Part of a small language model's weights: 9 layers.
Each number is 128 + 24 x the weight over its row's rms, rounded and kept within 0 to 255. Layers, rows and columns count from 0. Numbers have three digits each. The size before them is the row's rms in percent of the matrix's.

# up: layer 2 MLP up, 1792x448, rms 0.0335, rows 1775-1791, columns 280-335
# down: layer 2 MLP down (transposed), 1792x448, rms 0.0335, rows 1775-1791, columns 280-335
up1775 096:087135117102104131110147146128131126138140155083105080146138130098118125129129153136169110139167144099156100134099113140122119111124107141129124122131122117163138151118
down1775 086:167121159183137122149098129145113108103127091176128183097107116159148135141135100119072158119088126134103146125141141115113139147145140121120141133137118123114108098144
up1776 098:150128151095124132090150084128148100111151166108118131124113121126176111094140126152138141091064121126139162137117094064101114093125060148145089103142146150118120106144
down1776 094:100112106136108123154111191120124126140094093141141093118139129127088147152100119112101109191157125136145097133117156173157145158139180131107143144131097094119131152098
up1777 089:114097107130125088122085128125182104159137101159108164164146133086137103149125094145123117139090177105135083113103119139122139112125136063124072141140115096126146095152
down1777 077:134154133126129174134185117128093135089105124114132082072109116156129152123160162123139133097153094140133164127124137107150131126132127173138154112119131150110123176115
up1778 119:141083125108085128094149134150123147132139142129095131065105152121110109137138157138117167144158092119133129140104118088108130128163149084136099100110137094142157140101
down1778 114:105167113134157159159072124080138101120109117099139118178140090124129136125136105135129082126104155132125130131169136182149137139079100145122156122150122145114058136120
up1779 092:119125163130180108100084147119187116125155150122137126106142121129143100124133084143118087123131159154117117138126109124124134134127121093151100126136112110116147144159
down1779 082:138136080110077160137173114119088102123100108153120121176110118123121145131126175117152167125119126121143137142113135149132126140124115149118162137154137131148108114100
up1780 098:109117125127101111094141133120091103108093170119125101077098123132154155116120150151161108149129089081155137171096068112145132117109147132144128154139109128154055132130
down1780 093:134120125116147142142095118148158157140150098128104156175127139110092090140135091109093143118111138150098115080158160132117120146138098113124127099112138102091198130140
up1781 109:111141138126099154093130130149145131135149123122087109088091143119099092133140146128119123124151160096106129134113115104142122147124160115088109128112132104130073139109
down1781 119:150111110134155126141115137097098094114087128151150117142139128134182158109128115138101116111089104125124104113135140149123136112123115135147135107130103155105159158164
up1782 098:135105088133116163124132133148125121123119099133131131085136120105116108138150096143114077156137126106105148122141112110112125117132133128134131145115107094192155140134
down1782 103:126142162122136102122121145102142107126110156147105095142116158167129158093111162090128165128119129144118136144133148160144143153132144124122134111154132131060079118120
up1783 092:159116110157149121097101122106137121082091083144162131101098141088109129133146125130162145100112149110077181096114136113139139129136092102121158114136158148097139116074
down1783 086:086128130098113160146143123162123146152144178119094146161124117178150113124113132136090101165144115127169089146118099165125124120124184139132131138104120113144151133166
up1784 106:145092105083150176146145111145153102124144096138119155110123088124132100086125180127104146117084117160102155143108154149122118117170119135099162126120069131109147114084
down1784 104:091151149144090123118106171131096127114118136125136085132143153122105159151110079141137123130192153100172095130127109135144133135104121119152080109138175113135104144164
up1785 097:106137129112132106146142092091117149139135120141136116136145135131127133126139102130133141102129107168121179141117183123154061167107150110112107115151187145126155115169
down1785 097:144117117147112144105095161152134098100129108134107143121107129098133092119099148130123106158141161084129100114139066126121176114128095136146137137116065096131118155069
up1786 086:100142097105159149066115111094132131136073098123104111118145099118142138132111162165143128124126142097124158111108090158148094106141130161115104134149134131110104117105
down1786 085:145080142131082125160148156137128111067170138134150119160090152126099130120139079086109121127142093133121105139139173103127163134137144114117145113127122100139120150146
up1787 096:120153106123121149148168113137148091099107133135120131120102100143126114138129111149135122127112111177124136171130161146157089094148136114121164125125130175089130156122
down1787 084:147089138127114116116077143111105150146161117139122127124147175115119146132147153106123149134136144075142103093115098120116149145098129127121079129146115083174120094100
up1788 093:112079166113103123140125119125159131141104094167079133164150123086171111144161112146165097124156128086120186146083133171117161121114090169139124120108078093183090105121
down1788 096:131173083162135143126119125134102122104138153099158116100127123179076138130077128137084136114099125187115069108172135106134096134145168096099123139120161139058156149139
up1789 084:095111133161101180139108137139139140142106084148087118123134128184119132157108110146079120171117183100121155108121118113120124128109132114115103131135118089160150162156
down1789 076:155116127100141094095144113137105119075144172127154120127128132073118123095138152142206131088140076155143124179104133123144109127145108148153145138119149117097109111101
up1790 099:120149108091130149069123111108166116105116169118075136146118165122121162139134145121085136146161143078085103143146133107140118115126160108099096160109131126152110134128
down1790 099:128111146167132118144131149156096132146136112142167103106128085144137107105130120160168106113102121161134127125112128151145124135115094153159168130169116138097133131134
up1791 112:120116089128079084167128115114114107105098093109147107145138091103128126153152077145111125141088155094086117135112123092128180125121111110104067105158124084129116124150
down1791 131:116116170131159161093141138119140124150120155136097142094107159120110127109104183115126119112154130140149144123132139146147071128115146141154174130108138186116152136128